From a checkpoint of a small transformer trained on Wikipedia: MLP 1536 GELU.
Each number is 128 + 24 x the weight over its row's rms, rounded and kept within 0 to 255. Layers, rows and columns count from 0. Numbers have three digits each. The size before them is the row's rms in percent of the matrix's.

# up: layer 2 MLP up, 1536x384, rms 0.0446, rows 862-897, columns 0-191
# down: layer 2 MLP down (transposed), 1536x384, rms 0.0299, rows 862-897, columns 0-191
up862 090:159157118134148156169110088140094103073101087160092137127116150167132140124124128130152127138138109142154169163164152125170087114139106115091163141114127119139145130136141130125116146144159152097159099135117108074151099106121127125137144109123161143114113148137118118132133106151118155138140142139155116133157103121078126075137122152117093124098097136109141104150114135105116124122141109099127127116086085150107090114164121145083114087153141138129088134125138163145114108142133152138142111085100138132167158157103130112147125145107162106161144100138091129120143108173176109148
down862 093:117100124136111102108128185116086108154113153098135122114112122134144086146129131080086068133112160136148110142137100094149159127110121111123118118116150157095137121142117137152119127138118066144144159086155148148116111136168081116124115131157101159127107160115124144101133091105083108125113149130184142094108115126180123131106108117124148118123137146151140150097157125108119117155138093127111117125116141105163192102126166139111091166117165114128169137161060104090141098139114141120131123148161134112133102110171142148121094111099103115114115154128139122163130125108099154124
up863 105:107134072091082089100101106106143133104112125081108112118117124138129158117081132123124095157107113188128163127138097133182128149084157151134095118140078113130128114088120169109140145120100135140128135142177134141149147138143110164150111161159115166142110092143110126132172123149133130137152154129153117082129092130160116109119147181173122116167131100111137124126159126152141148139095185154110136147169158136173111161138140176120094102142090132100155114129148137109142102130137101154163129169164096174116070076141126176153133096129128125140107128096126095138139168069112152099
down863 109:143092121113103137137141097100109137100118139148132132126125122127088111118117120105123090136129146157108121154123121143097132158136110120182127113149136135100110124143109145126109094151163157187152145131136148187111090137114077085154145175089098154140153157171118158127100143118127140143131077114131125123120127131156105080132108098173134111070115144162159117148127150170152141147135096131110155170103103128146117144109156123118112117161113165154183144151150150141133094115162116120140177187160108124115150113133154129133088092111110132097148104148120125138164174096126136145
up864 115:155098120085101086095128144153139137133137082161111138145114156145135148088139099133120118133097132105137127103124121095116119130171133154145165148098104146126126103116147112134150102106084162171141165092143139158070136146109133158155142117115157148113121135149110133101133133145149121143112139159129174158148153105150152133111125163107117147109187164121060078144118160146155093142160159175090152147094136124180134134135121111120129141092102192155151146109153128117143106110163091128159087122135126133081141120124137144102156130126134138142094125112158123155156149102145136080
down864 131:125146156141152121151131135112110105110117100158128120091097097132153131094152134131091167143137091136170086104134154129133101122152130128124124137087154095129123150135130068096129121118103142167122153197094121120122156143129164152135096151145169127176136107130135085125117107096122111116129156112126123144153109117128077109143117171136147156119119127157103150119166135137146093135130142154113163111094143121143115101163125125112153130124115141110102075146133124123127130077095158125136147112132147186144140142098136162091116148127112129158106138164112149129166074131153143137
up865 106:145134133129096102142152073133103085117123111128167092106133118131122136162102122132121097116160093130129100110134104117140114136097121078077122119163114137095109119148134152133124133098111087175123157109144167162127128135116109146156131160163112136154110115129152093146097148117145102148122128147168118092134143102118146133150142109084162096163098098110102113154163118140104131112080154109119130143111104120129160151108109168115088127084112143146198181158142124128155156132109114161088130150121095116124092146132116137143098105156092101103106120103109150122131155112086155113
down865 103:113131104093154057148129120097134116109092156099174110125128124115127142119118134141167162137147125148101087073125115182142127108091148129123146101130106069114139162137080171151124097099133121104112173084117090163138108121160092128139105103120144168136097122130178148097099130149140129121098113102120123138149101126120143130129122123107112130102119126112135164129138177141141108118127080123142109143081120137128143160112145115116095169110166114131134114135150158120124124128106160127130108180131115084088106135104121112137115131105155117144126107126137107170141148135146115099
up866 114:144169150114132130090109113147118081124133117133129145128130110100147146112109146121144108118140126163173127143167124152118113129095159124102122122134140153124163088168124141132145154093140095130135110135085102107104127121126063114148118146143106159124141141119124133122131153149159098084126100139130166132146128186145102060172139101134098089126124091137102147137104152136120170119116090157102115116115070111121106162168148115114168119135143110108157134124102154164142116134121098147140119136099139137168125112142130117126167132154179130101158125096126135138112138078122123111
down866 118:076153096100107132157137153095111143130100123094103124097160151129074130120140138144157081100150081084092141110139106128146108128110131138111110127113151133169129162180139145154126117113146147183089147111136112156147158151097116139115099146172146166125129100119117114120157123104073103112119127096122132101071173161151148131113124096109138136147110145145128138129142111147101098159092063145067149107135164131137132139135105142129178110078160109101134130126144160142203136119133120184118114140093106118125126122121132103146114154105158143160156121173151080121167102103141143148
up867 103:116119144111126167118120121128149127164125075106107155159091135133110138107118143149124128139117135099142116112161128119135127173097100152163162127114092132139145127076118126095125147111139158116079070132076123109139140140132097136152125078107180098123140135140173146124128137133124120125099101179109132155112101156142108096112123106122102147093171160087115110160164111146148072081135109120143171161126119179154135126144087110121120144133138148132140119135073132165131126171085128153103086108159147099089127144143125154114119137132134131115118109147120142164081144148080120145
down867 101:142128092105122125142140097095128096157128157083114179068154134138126132158132113172108080099113130097122101168171112151168105075133166124073121113121117145127149107161090152119106110118156119129133147084155098136085142130139173108137089122127148105146101135125176161123108105113132166105141114119117112136162099134134102096104136114124129065102104102152100151131155114158144091124142122126160098126123120120129134199123126113141175127091162154149156140115113105148176103125137109115112135121077136114137152141101084107144129145134140100132148162105115089153148116136117108133
up868 104:179116100132124098078116151130101132139157131143160101112156141162115124108111121152135095116111049144119157151100120133164104175093162124126117160105106147133136130115133105132126136159116154153102136109125163157167114146129084142172142105123091106114108107099127098143110158114106141179115139151128135140139163128110061119107153148143103131131155141136116153158144152170121131178117175136144149144126153132117126106115104132121105133137091152122138139158173124174126092176116156124099155120127111159160134162104110140122108115090102123110106145099116145133121110128112087116
down868 104:137147112118074165138103115138152131136194148120159108122143146147105141091176153120138162144154143164108151134144131111139165122109100126139116165090094132087128133116105068138166121141123126199133138130074145122116118114107110147128154138153171104126156114123125141122112130069139115159119144124145156133136130127096121121144109101109114146124117118144122139114092094165126119102157130135108120088163113120101172101105128131126120148171081108109127132127130128102091105165112133140116125134135122137095152123126106158144189093086113158117101109094114141111086115098148098127
up869 098:120168110121103136092097092128095123162098132069125137126128128133107161131161128137141139110188112128146088125136147180170157143167088178091119107166083126112161146139139155105139136162100160114113153069106096113113138111153146154150123158145106133119114124115177086128105169149151141143157121144127150152168122137147145134175132084141109116185122099099120175111163157132101146089106173146134113114157138098125175143107144127115145098155119132114151166145170141141142127133112152155100124124107159121129116145161109116140102132158112124153171107088130089116129114153089114155
down869 103:134111135124122094098167091167107128130095156076153108135098115135121101149132140101153079162105128091162128107156136160149184120136163107110131104117126133109121135128074141151103126078104145123126147134142122152108088138111106109154129139154095154147109124137116126109069118141073140121138119144098123121098174125139092142127153093124068106144134168154162137089196111153131120129151137163123107161116129166105154141124096161099102134135126151108122131103138126098165134134134105088094157164150121051140118124122123111108087120127149119130143127116142146137161200134138116134
up870 108:144104085105099121138110092144174122138137137086128127123157125150139085096101092063117157131123102167160115134131096106102140125135142128102124127132102141099182101129136143119132139130116169132113136167116135133123108091064107168134100134149092138141118084151139115174124136132126116162129138136093118112158151107114139141129173133179135112118162129125109145127122167135137145121085148156094107154133132154126124116172117169106077119146095122056156121128150153142146125136088148196150101156111134127134113089125154130123081148131117121180114110109163155119127134099150116137
down870 112:132122180161088081167126177145128115139155131079140099119125097151156100149133162121139137091132132139126080151118127110127101118102112166125143149104122159110127123128129116178107125127137144138154125137125091128135127114112139123127124123179160154128132107160129129131090126102101136138144158130109133087093169126138126132130182118089125138106101108126115142112105142138111134124118141107121138144134131120154188140095187137146162196102115113138141150134160081133157115169068134120101128144086137139167160118159105130112169150123113126078153139120157145115096138137130113142
up871 102:127127137136078139136150163137093121083134136143122113136063111098154086120114105125115151144084130137135147125142144116101121114063115145092175128154111155131149139080149172114140120113136115164148132147144106149154148127149131139137105133088135129096106163149127129143175129164135117154099120093131157145132121160119165135140115126129119110121140154126108123165153123148157133136127079157101124109110164121141139131163106112150100113132112134105134125109144141146117108145177146123122128130137128162138116121174137107140158129103144114142123129112149069104125126114154090105
down871 114:139122196126127083155122144160107138092136100127116117101105168107151138130143110116117156132055125119131141137188142123171128152086133090128106134116116158131129121132130124161128162123115137100136080166157140127123140123109136118139103102168147154084158111169117129152112128185068165137127126120166108118090124156164149120147118112089144094161147105123111165165112122127125110083128114151151128123132127149129147117155165130137133126128135143129162113141119206113097080111159112128136125092182103135142158128143111138117153099115148089134104128144118123111169144121132146110
up872 110:134127124122083128128121117141129129117150100087131130113113158136128094145152151141123129139119134157112130117169118146123100152150139097129082141121123109093172097101147142177133113071129131129117114156127118146075148114117122145150140138147106128097097135122139125146129166118095084157124127138096149100129181145152120135129133147153109160165162072122102140140138129164165125180115139164069130151108126090073125135136153094096128112131151113149146186163105119129160134116171172114118078102141130163124121115121098162147131143155106151142115134101143133138125137109122150109
down872 116:129142113089150087073130117101147054136126118075155113143101095139145168095161123099113108134118105134121118133138107122167145106110173092099121129094114161141169116124102107128138096101120135122126116144062113142101123120095150112139107094163142134139178140119154105152072130128124110127203132126144164095120149072121102113123134079169114173079186089130145134050120110116098155146137150135152086179157147120132165160126140148122114151119142132146104102139127138143123134116070104114162103134117147165138126131114128151106144169145149114152120178138161112119120117118122097132
up873 087:101176154129107128128150149134104128107142132110132124097144124115123127143115100098164090142113093124131137096098105105137113161087172162122103137137122171102174113101146086068158165127171118149104127138084116100174125106094158191168150113105155142158127102081160188118136104124102152158140141149104148120139197153120087111162118148097159141139159105116121117125115135140084112102122190122097096106126162135092127129136128116162106127125113120112153125102116084120129112109109152158147146112139117152147152121146100109104113127153118116150113142141157142163138124129136072112
down873 089:127104091133079129170148132164085097110115150093126141112102128085113119167131110127129075105128119159132106150144121160120166123144110138142123117125116139137125146104099154157130105128102123125183137144143075143106138153100112081081085110129136148138136188108179141132142164120128134170138120108155092080139128111133176104114117130133136104121122133151137168110136124165164155155116117157124171096144125110144137128121135127118125114136122125160103134131119083152152160125205113110171114117098128115122124121085175129094121141159090106115138105129052127075132121135120105172
up874 089:166150114097119099107140063145112143150133103177107094125138136132129119114123156136141093115114128139118105131126105128115106150149116118072143157135139130087142120128107188118145160165128142152107119136181138119165122091114114140112137105146151178149088130143119161177140103134130148126140126112132146087129148134083154112141143140122134098118128123115134143122158146141102129090117157114105057115101072122146090115140129134131111138163149110120120104132149089174087074130126148169176150114110096126173134098170126102129129109149112107138137130123119156120135134099106129127
down874 095:124125128133118149129126079168106131132146150144103105076111117168173131130119104111128092176122160108129162127148150149106155084074154093130127125109104131124090136085099127083108095142115169133138152138077131129128138123110142136062103102184106165144137158128162116122083092134123106109175176178105099097099096131108107127125158147113102116113121140120105188114116117144132098157196096120175132115131126136148125128153161117103130135137111153162102140116174133133129121110108080173144149132122145102127071142118119114147129120153118114113129164123142150129145125128147104105
up875 101:144131111120135125124139113128140136090134126081132113101087127130119126119099141139119128145129090119123129110115150135175076148079107126102164132178118102104093137153107140154145164139124133130108108135132161116183138110100134135138132136139112159140080139107132153187119155119128138154092116073100117141147101157123136127130160169121108094133156185094127094139145165150099128163077115137133125098082165127104103148152096093099087138125090151141107097143128117162156105167121149126102114123098117140179160136128176161116098103072191120110095144126118142116105119144167113111
down875 102:134153135142182109108129099082109108159169114148138128116158144135106130093100152135124142114122097141104113157149135128165119095117137086124126102161146113142105124122139119129138126138147094121136115125117167089146149091134156114130172121140127121134085095100114129125149087133127129156106146141125124137130154154100152116150133124085112128152133131095113119163140141170110121085114114131112124090104119112131129116117146114132093126119129131138158155143146142137146106126124138123137113132156126132167139104124117094159099109140140150120110128148110126117109161132111072152
up876 110:115088146129132100106116086156173119064100130114145102119123116153134104135139148122127131147122110105116077134112085146134162113132103144151148148168113143108157126164144127118143132085151142115136121109111144123104100093128118097121137131152149144121112114139107122098158176157121139139181104152140140144127167121140181109146097100122123106140158163145156080139137146149119118110131158128124121155133125129122089173134107136135121112157141133146147177137132150147121157131098109138082100122107105128164113133127124124110093078064125176155149116117160128118129113141124141110
down876 109:130118097178101139126129096126148096147098168124141146145109151117150095124106152118095159141156110113137091139104092120153123146085146142162154145134143165164136077078184088114138129110085109087134161077158132130110090114115171131162137155122118092152164149151162137077142139089118102117135121139098145134153107104119129135138140118189139124123088157111145099152123124123090125159092106105123127140149155128123114124138134128132129130151143147147131165147152132115127135106100108119113114135129105076137160135126101098139095119153154090120153169114127165079134142163108147153
up877 108:140086096125123084150142086144124112201094084179119115160153129106144133127123120097134105115166109126095120086120097151128085148152105148092150136111153154101118107166146126106137156105134118144178130123152165136109146124128161144139124134118147139146105148110107131139125143130125127133119140098085147119178118154137123096135146153157138113154115103103145073122174127133100108121086135118091068126139115109109128137128094136114116135099101125140176130113136155137145107115165136138071129155130150130163140153155165138110098136135137092104143126160130126099133121107127121114
down877 100:090114099111120116119139123115168110101134127156127097106147110138132173132122113142153076137103117136124102083101117138089110113104134093124126093132136118133139109130122110093122127145093115081125146116186094161122146119194146128147138139097131175149140120105064137169158120116104152158135097099117142160144146152141120134128112122112132122098147118128133121131129158118117163124126137102149128097135135088104152139136163144123143154132158110125153145089169107146135150114136167126143157121153164086138141126074129121120102109141157089137148126155154107138145134123138147148
up878 101:109140108097118132114131138134139166146131130144130077146118118161143106121131175165117112145101117141136118086124094107186115129126123139153145106151126154098175138130119100097124159155153174130144105120141154180157106150134121148132189107155084143119109130113141125146132154112139141126114120069094153152143155170132119106098117168133128149160145164101153089092124165093134116183085110094174133080089168161122117156124129108109119141125093143160160117144147127152130109108158168154115128122148150113128134116110138118113125128126134124154107146124166104084113115135081108089
down878 105:118103139123153113157082102098125127132115108151119117096133089148161140191122130116107105087134136147110099118148117145137117125112123120119164067187143088117113121129127101101117167151121083151155094119148158136131153128152124131133121127120140140207121137103125130141151099084153088108097114100170152128165139143126133121118104071091105142123121109157099153123131125151143151092175113109134122123102121083135121131108166125135096130081139121108137165131141115118112153170074086168126144122120097147130093124161103081130109184106154142107120130125130127121140131108151058133
up879 115:135094153119134109126085127149141085099091133109112076159114158129123113111140103126111119150160134126163124124118094137129153122160071118127162126119129161112140166154126129078090121084059115147114132128113108108119145090101166098146139119154112125137123183149144154146117156175134178143108089115165079182131143119122152142128101107124087082125144125095170078163098154113136156163111119109146129138112156115129121162157110150124101076119128143107174151131170163142144118109135076137137120156113076104133116103104144122144144079117112151174088113122162139106143114094131115115
down879 126:123149094136145100132106124117142116174107136124125103121170141100147154094135133140164136123131130171131161090099158113118173108148094110102130115112122163119127156048096129120147105116140122153161120115140103152138141122080159142125139129108142124183163126130132152119167149125171149130105110158124108120166100147116132109125141136105137152148095122129122112105116106118141183147076153148107138116116110121163098154126126138093134116118149136087136180102145146099132181109129130107178142062100110141119103112107154147120122122128164164114099065113102081145145103130137139105
up880 089:140100160110089157143128122116088160086141131118135121155113174159095104104085117110115124127109175144134116107137129182089101136129112128129168125168101131153169139124114163170174155116139149122106122095150164126124141096149118132137141137141162101129173168116118092143139161182167117131164139113091090106124143127107143084170132129140105155127175125130091147103107148162169078076149115166162098134102131095123102133118125132140153128101102123097142111125149138138134125116107148103104103142151089110150146152129129124116121127089139089119173128126102105143118153110134161114
down880 085:149110104134125132113141099111106113099135117113108153129169119096159190149154159109123122122162127088149112141107179092140116090129135106139129105124127105128123138108084105128153099135147089103158128129129095156126144110125115116124136147100142136136182121163071114135141182109133123159127165099099121157142129173129124122125134114151148117133128087125175109126079144084092136078149116098112127115168125093127118099123169123150142112153131107143119111164160141087130080125099165137134173130121115151087116151158092150148147100101104107156137171170094108140101104129175122131
up881 103:129096143154127148138135147142115114164164123174100134177168132111132134159151112144132098126158123124110126109117118140119124150135109172129138124121104170170120129098134126122110117152117142152106127089089089106148104132111128079162129091158118170114148204089100132115132143146141129153192133123163169170119148146142129167118110155124114133143144140123112101140152109129150150147117137130110140116110138109170167104164142108120134123141091129102111083150131111140087122159090107096122116137153112090114155165121142137119135141139121081103117146127137154180107123193140143137
down881 090:152117173099131177200125160176153121123130118162128142132123152144148155123132094154108108099151105083140108137107153137172132154122143156145135143105137217100148109108132137142108124086086146129157152148149108102145084160117080109114135120118111164154144106129109124087119136136100070119110107119120142121102117100178124163123104169083136103142135157127110111149124138170135092132123137151160141124133118153161163153084165108166114160117149102146135127096093126122112162120100147144122096124134114118072191109125129151108105139096125114145105137164150085139114154146137102144
up882 113:107102126132085091095105122131129123164179118117150123107077150174165109125111094145127141118134142132146138135126133140082126150091133137125105094127125145091096129122125178133108125092118122131122147131131096097154097102131112144145125163116120115121125139151134146097159102173146104178118122165116135091106145164158163120150174095135140090137115088125111146135133135114113153158098120120105161163135119148125151146096126144137112098127106173127141142155119160127102132148153143125122122158132130155139074135161130149119100148116144098162067113130140081122193147117125085120
down882 106:139127117139098151125106121121145167064140113124131147113112120096153114149107110138107117104150123130140116156120080173116115124179086119133094148120132129148174124133142158143120109156113131121165128109140091155121146135129138099160157138129137111097107074113116107118092169107138116124166154142137159109129147108139122176123106163144129112140143126116155120194106095137123128133092126159095151151120148133154157132130152132142122142102116134113125102137070107143134137126160149179134126146155131156124125128141157127120131083106134103140124171108134124131124091142093096095
up883 107:130126151090109112174124192132176177141076103137151128132088167140128129137129150134077150123120181158128101111167124121158138143117095135120133122139129149134106130163115129099129148146176099149138136150137148100132135084103098141151139134125073157139087140100135098123152144127113061091115176081108146134143131126155117080126097128068152113135082111105110134153128097166119142108106117135087148145147108084137156136125118172119157151099117133104155146109136115155153122121110139137101107140121134114118162134101118129133113136162121095128102099186151105082112110141171118126
down883 110:118125126136127153117129178151119112161107131132130118177159123120136055126156155123123146081124138127118126119123125108163126102122095101114119116099115168141107142158123124134115119162129121131097120143103123124151076118104153163130142143113169124122139101091113137133142137110155150133121108099132099122134109136112145158163094138112109106137135163130182129103151173132140172089100097179130138144192127132159135115098100090106143094136109133174113139132121142108107112126152128174138153149115120093108158141129143158164104125133176109152160120128114103105114127158083113130
up884 087:124111113133114100151116092152108096096142126152149097049105125132111145076145101130111134147162129106097109136107137155121136159130171151133128129130108114154133136129194142166118152105115138096126131165138085092132168137124118128159133178111096089129107120132122138144102124151132131126163122181113134095158122134107169166150145115153126130177084134124156112119117121142131154110121161119134135117128104130119127159146141145141082118132111155166131153105130119146117153171139122156123158122109093129112145143155139112136170170058108114117157131117131149125146078090100127121
down884 093:139117124109121096137130126124163096144123126112098130176160095101129091148125149143137110159101109091149142173154137105138162155104137136064099107162119149130102110119127158154114127116113124151119143146139142117109107116138137143104100147140111146087110118091142130115136130091102115098072134111105112164123124166189066078153122108107125124134138151118095164156177146119142149147116094139175140103104112137114166161151140154161151128137128141113126122155074104164115123088171093139107115102144173135096114124131140145105141129120132113146134144082105111107142142118139129155
up885 099:142129148123139108138156118146161126074156178146109116117136127107121116103119135133164129127141107123144160120120121150129166114127118085093135121148130123164176135141157148112119148112143160147119118149124143123145129109140142148149141115162082152127118156085130086097091133109155116138158099123131162103110117128137157155135180145101116102150121166134126141139139117155144090134138154091115104134136115107154127155134100166145098129178110134134159145141182146117107090132145159135111117150099098097113134126140126077147127117118113136133118100099151142117077130123156092160
down885 106:106137099118105121164120148155137141142148203117151174118144135154124171094134111109140086124151116142123095093080098123092069152107128158114110133164146070157134153108144129116148113148149135143090100124129106142129130136153143115156115127107113119108126110121138096140127122116197194166121191078150075101143150183116117134134125118124153113125137118107121117098133155136099116155146115168125101074133085131129148144120108085157111143140177123099118120131135141090153141127129138107085117143110119133117107077067134116087104119114116176100113122082131101110133149156108095094
up886 107:120120167143150095158139108150156118109120156081142104109122159152132106140128153106138111116110174119118130099126126179153104138136112075096110112170116168136164125165134158112166155082086176172121147134105127128096097140119102121123107099169069100101157124137111139130122164129146154151144106123095128122154114136146150092149149123160087114123139134147156144096134100168157152146110110136124106155112136133158109125142143158100107081121092112092127134128131124137156100134120132142111102111141126128121175123115131135125133145102146154166107144081134130108138127121151128118
down886 104:128148092102115052130109148140132083115109130088097165094149156141096100117089105135126202102098158172117091122118108105140098093113161085134113163127150119142161155093135070149174102169121157143121114127186136116111144150124120095109147079103121128133157124144119121103140174149156124136089169090120170088152162109111148124083138149126133082141134127145142133131170114158133153104120085115077165122127125119077152125111131144134109113114124100127089120099107171119160135139105141098142079104114124132115158143112126142114124135124111139105124113157101129151155126124102108131
up887 097:158116139092118161105135131128137121140096102139134131121176096132130117103159081130097076115109145126143163146141133130117153110107186110137154127139096114173135139148113130149139109129073172117112129156127131114121159094149152156144147139170128146128118167114130127108100134089159144145139129168123153138106152117125113175181160144132108132165144113108101152077130153125142149106134161132114136143108123100143181135101118117116127069182113155125097127068113151123119144108096088109119111147108164156110137167106116125116133138110120158151136144096142141157103095126143108121
down887 093:100130141139115126127139103121130121142151113113128135164098160130119146087134097115133133126100106110115159148136126117140143078089163132166112191072094141168098126130118151123142101123163139131091130132116142118107105127111075112129112117042116138170124140172148122146155119161126095114140157146163094095150107100127142172128138148097102131106138115147120130161111152138112106113119157163124098129121117146131128093080172115124139131137111149179149121113142116162122116136147122105202129184127121105167121113129095141094131120101151183146109145157146133158153106117153142138
up888 104:123148140143126140143141137166130098155142103141140102141138113163154108104139113141107099137105095134136123143158087080095122147172142119098144145107107150131087116145139133128107149130136144110150085121130122109113155103123157101137119158124132124122136122121132143119135136129123134138143123182090162124139147144118114124128123150120083110131179135097148125136123140154121106146170132121133094081105087073123141134121120071176118127146135150128126113135091133125116102091133093134133129076133127120138145129140125134130109099155140054152137093095152135122087099167130132073
down888 101:142108116130112096122101135111130111160130093112114132123127135097074145108155163146132149130128143126119146128105180139151174161103174139110111137114164131143109149117094131167126145108158109120126096132113113083128114170090118149104131154114147126121127116148113147104121123111140209114125127127105100161151094096108109112153152108153089120151110125091109129138145094137102073160104132129076154179138125133148089148152109090123140097147135075125143142112126089093146130072143128117189123128131159118122137180139144110136092114127138134143136116101160159148097130120180106180
up889 103:079109135127106126125105177151121141156124116114168101137099150109101104090118121153121124145095121156109170146169109122122094126129114126123109147124088128162164141135185105133083126090147125127148141101149133145106101087139067126133103148135136110115070148096153142120174145154130141162163114112154188097152132175130105109119085111156143139093172103091148145130115110118146131151169116151146131119088121122141161153159146105128115133146093179155139154098099134149134128143093090103162154135136133085125161137131159136133115126120139088130110103113119156132117174073132155110
down889 105:070132108107122128092147131146139148134117130105087159171126129133157143120112097109120167132144098131121124127079147069133130135129139148112145122123099108123074091145111103126129145101133170129159109136143152135131160111163119155079111180130142128174163109109115095113129131105148117104117177117107130157173165124103131149138128111158141136128119184132141149094069117128084166167158163105118069105123124133147093143097098107096130160093104118134144089149084118091121171131157124092094161068094178119181104145130160104102158108079129100144100087145163110136148084070165084125
up890 100:131112142132104109117130135156129154123141157120095100178086129148129141097108102109114118168139144107116142114113120123098102144111125128121119110119113136103120085098135184133142128120074096168099125106105187134149136146152125109140101138140135150126121105140149121150112110176154161146180083136074104110150085138153134138121160124143146122147114096097134128176151165107157135112088114118148134121153094151115125153148119123087118113079142141090161166131107123122120155137133120149180132140177176089119156105131153117120113139126143103116126139106168098108147165079120134126
down890 097:149094164150153154152154131135133182130129121111136129167116141144133154114104125134112136109143100154137126132153129093094084133123098132142144116120135123126128095095177106065111116163099132111108105139148111117121166144120103126148131102137110154138129108134158117141156156145109118154154084104130143133101134105140125140137125168151088140133141176119144132105120084076108127132120109068113104152119066153133096142114105176172138108161121118158115101159107116047127108135081144121179115103209097126130122096161112143103122121131112104167138112117110113155119102093136182109
up891 085:141146125108111117115099148137138158116079107105089106145134117172149176116156107133146151107140098105120083141127114101111162119150162138136166082136091097103144149128160161112125147117087131155079172138168086156133152104121161150147103099173167165122126142125197136099109148100139096123123114096091136101171123114110111141137114114110152122127172110155161122126101129117138115125131124152094138158112137134148152145136139136100162151090136172101128120113146168145145130110142114095118113135103141118143121107118167153090074141105145174140116132091146101126159078133117143090
down891 084:101103108141128142146130118081109102129159096109128130162114121117112120190128150162140150153135128131118097130141096147140151126103104130106092144126133110125128158141130092192094134130122112169108133137172142128176132107132130105106167151111113129098115104151092127178115182089108146132088131090133121141090092089123105103087141148105141148120144117131098110110140120142077144118118126193120139087161153161138143071099114111145141122099144138142130129120124137112124115113113137139114107119135139158114148171165157088143136128095115121123114124163130114132100124145101138146
up892 100:136109133109135109075149118145095103193162071137097103113174115137099143120133111136126119158119086149132163157150101105119128173114166121105129164116072118122152140127158103163106122135086119156110145149132113094146094105149103119111113121126135131118156143123106142146145136120100139149134099164118124117123124135122104119119137110102107118117083115086133101151105147143140097149129129137131134124156125132126146164153102157121099123135109161171164114176142119127178122165139165143089129129147146135160155113153116111121170154139102112178128093121130111087135146146133140137
down892 095:113102191120135131063122148126128137162131123120116139104161100137112128130157099131150139153128137148147135143147115129104137141160118135120127107127113140174130148132094165127122134117134134135138105087138064096109122094092084105106163137124116123136158121084096098144124089086109147121153117119131138150127132132115148122134171104083159121125140158142147154099126138160105172130109159127107139107117123088106136108109115124157171133109155109169103105122184087142087129166144155157147147123096138163116130111088117186107131177128136084120150091141112193140108110089114165113
up893 099:122141150174140114066139115137149112069115157104136130075124108131130115094142148082116129139142108115109078157151139123165110163128117135153103108161121121133126119142128122118126149088116167148106143151125109118133131162108124118142146138142100103109118114145137101081140179104113153119138132154074126131130111100112132138130132089173100145179144146141149149142134146139128141119103127106125112085154150125126082178156090162129126078155137144115107085108127160151143154140110137101114121148125135168120113106128094108094099083118086175142164129091130128160183100143142137130
down893 094:120149152130127133172144154126113130148153148164124105082068118155127169111104088090098112157157098170132146121172125169119153118069167133143134093110138193152131135159145153069077137123104144161135145161149100135091100130139101139158150094099099146169158098150141108107092087150124116114127069090118115134162175145117106142138097135135149142112104105141140170157080123125124114135106119150168153100136147131126108149125133148089118113102162161143091076124093140098082103122146131113095108102132123131105153113146095138118113151119092112126126103124111118093124119151135078184
up894 095:132081175160103161138127116126175144156132137136161097141126121116143146125118163098109125143103174164135115131159133143113097138169108115154141091169124130069128140111097104148090132082150129139106140088139107136129125145135147137128098130138144112103127102111153170142146136146106121140126095144080092130098156170129158141123065118095090112162090120093096103135122147178116095076149124142120118171100107141151102114153128120174146162134114120083144171158117172151141162135107109148133128131115137150132144137139136106130108136099179148084168128110127145173141159117128148111
down894 094:115119134118115158152135207153139137174117121125106135146101137132130153147134108105108129090090111080141128123109152098183116114098113135076134149147132148096136117136111156125113111150119148115143137119142126132131083153176173129173140131141110154200133139125128127125114119134126160148148185134152149124117132140128147162120167101139128088113130123091129114088100121121116125187110150084150121146120142103133128103126121124170126103123126094111155133139134148128145104075162134082114136110090126156129116115105131112158132134099119159133135220121175115154107160109115079189
up895 111:117095127123091108109157098154105174170135093129133058173116174140191126113130156129140107148091149139112098141135100132085162117122105117124104112149109113081146090159118177122120143128160146124136107111111149152146130136128102105106099133156128166121100125138135086117142170137174074160153143128136157130091083141137119153122131157098130171122127167126132086137170116172155136118166100142152121141096103149116120101146147148153190132148112123169122164119106134160143107125154141159103073081097142164124133159117176112119114136103156142104149123134138136092158138167134133116
down895 115:129113134134122146105154097123067165134086101161089086121126137116142119151124151096162115158132116093165115133130124129113141109135135092180130137145094132146146133087169147162122127123117109141104132092088107160109109132152120080148122146123081139141155114134115108115159150145051123146158154126176154154093147115137104116090156093115108157120129142097106125127111122133147103126102160160112126116115159103165173071127104128135133095172100109134154166134133105095138113138136114120119115147115092114072135155127148112104134160077115109145124120116087151117084127186131135101
up896 114:113097090116122129076137147154087179135097116138106134107101152152141095129103091177095072136093133093147139170156127135123121131123143127135103165099067110146095090121114147139129137078145122153108157134137139093146138118124120116148122125113109138096128135145120110126165154088161127159116111161140163113111131102130091116118152133126123126096129109107087114124152141161162126142081095161136160125141121117150133125115103133145128142145138109163155141179132124148110129154131083146151085109152139126106134126125118119126172121154137069132139137169144095132141108152123095128
down896 119:122110178150123129088131121113129145110147138076110125112126149116126116144147126105170128136124113077165129108107148107181096101113112145106113142091125150125156154133133145171136141142131134147114116143171179102144145111158136156112114107127159114087120145150141100077127127130133150111116195182126156108097135115115088107123147139127169156150102135121086123133110134097103114124151123114119130111083138126113128084095092113147153117135104129118123079136137092112090161132076150088140089087126157167146113102151143120108125126132115114144168128142119167152151128155166072141
up897 108:099150122148097089113152153125139126091114154099146112128094113135117133097129093148097104178165112176129120099187066137117117128123127153133140129130114142152136143157135103126154137087165120127129108135138062111142156119080150151146079126122074166136160154139129170142123161121155169146122122109137125106166095102178137103162132153140118120139129083110174149101153162120154136095120127178143152118138112119140152127147141139121105130099102131130151144134123164135135189113135097163083085124118142146138136146131106155136117156134121106132107109136135088131112095137139173103
down897 110:143140127171127130118108130117119176112138109112170137091145150108105137138082145115121117159160137130067157137141115150186149107169152097113094142111124160131117132125084100120123141161126089109123115078114101142104102126114121150127118139066114132144110073166129161152154137122138122103120136089144136139143111111112114165164149160110124130090131120120145129154105142066125125151127127141130100156120137132109146085152076114145098131121123139145155100102114156124127120128144113176152178128105144113145143148116102162154114125138121104121108107100098136110157143073085101093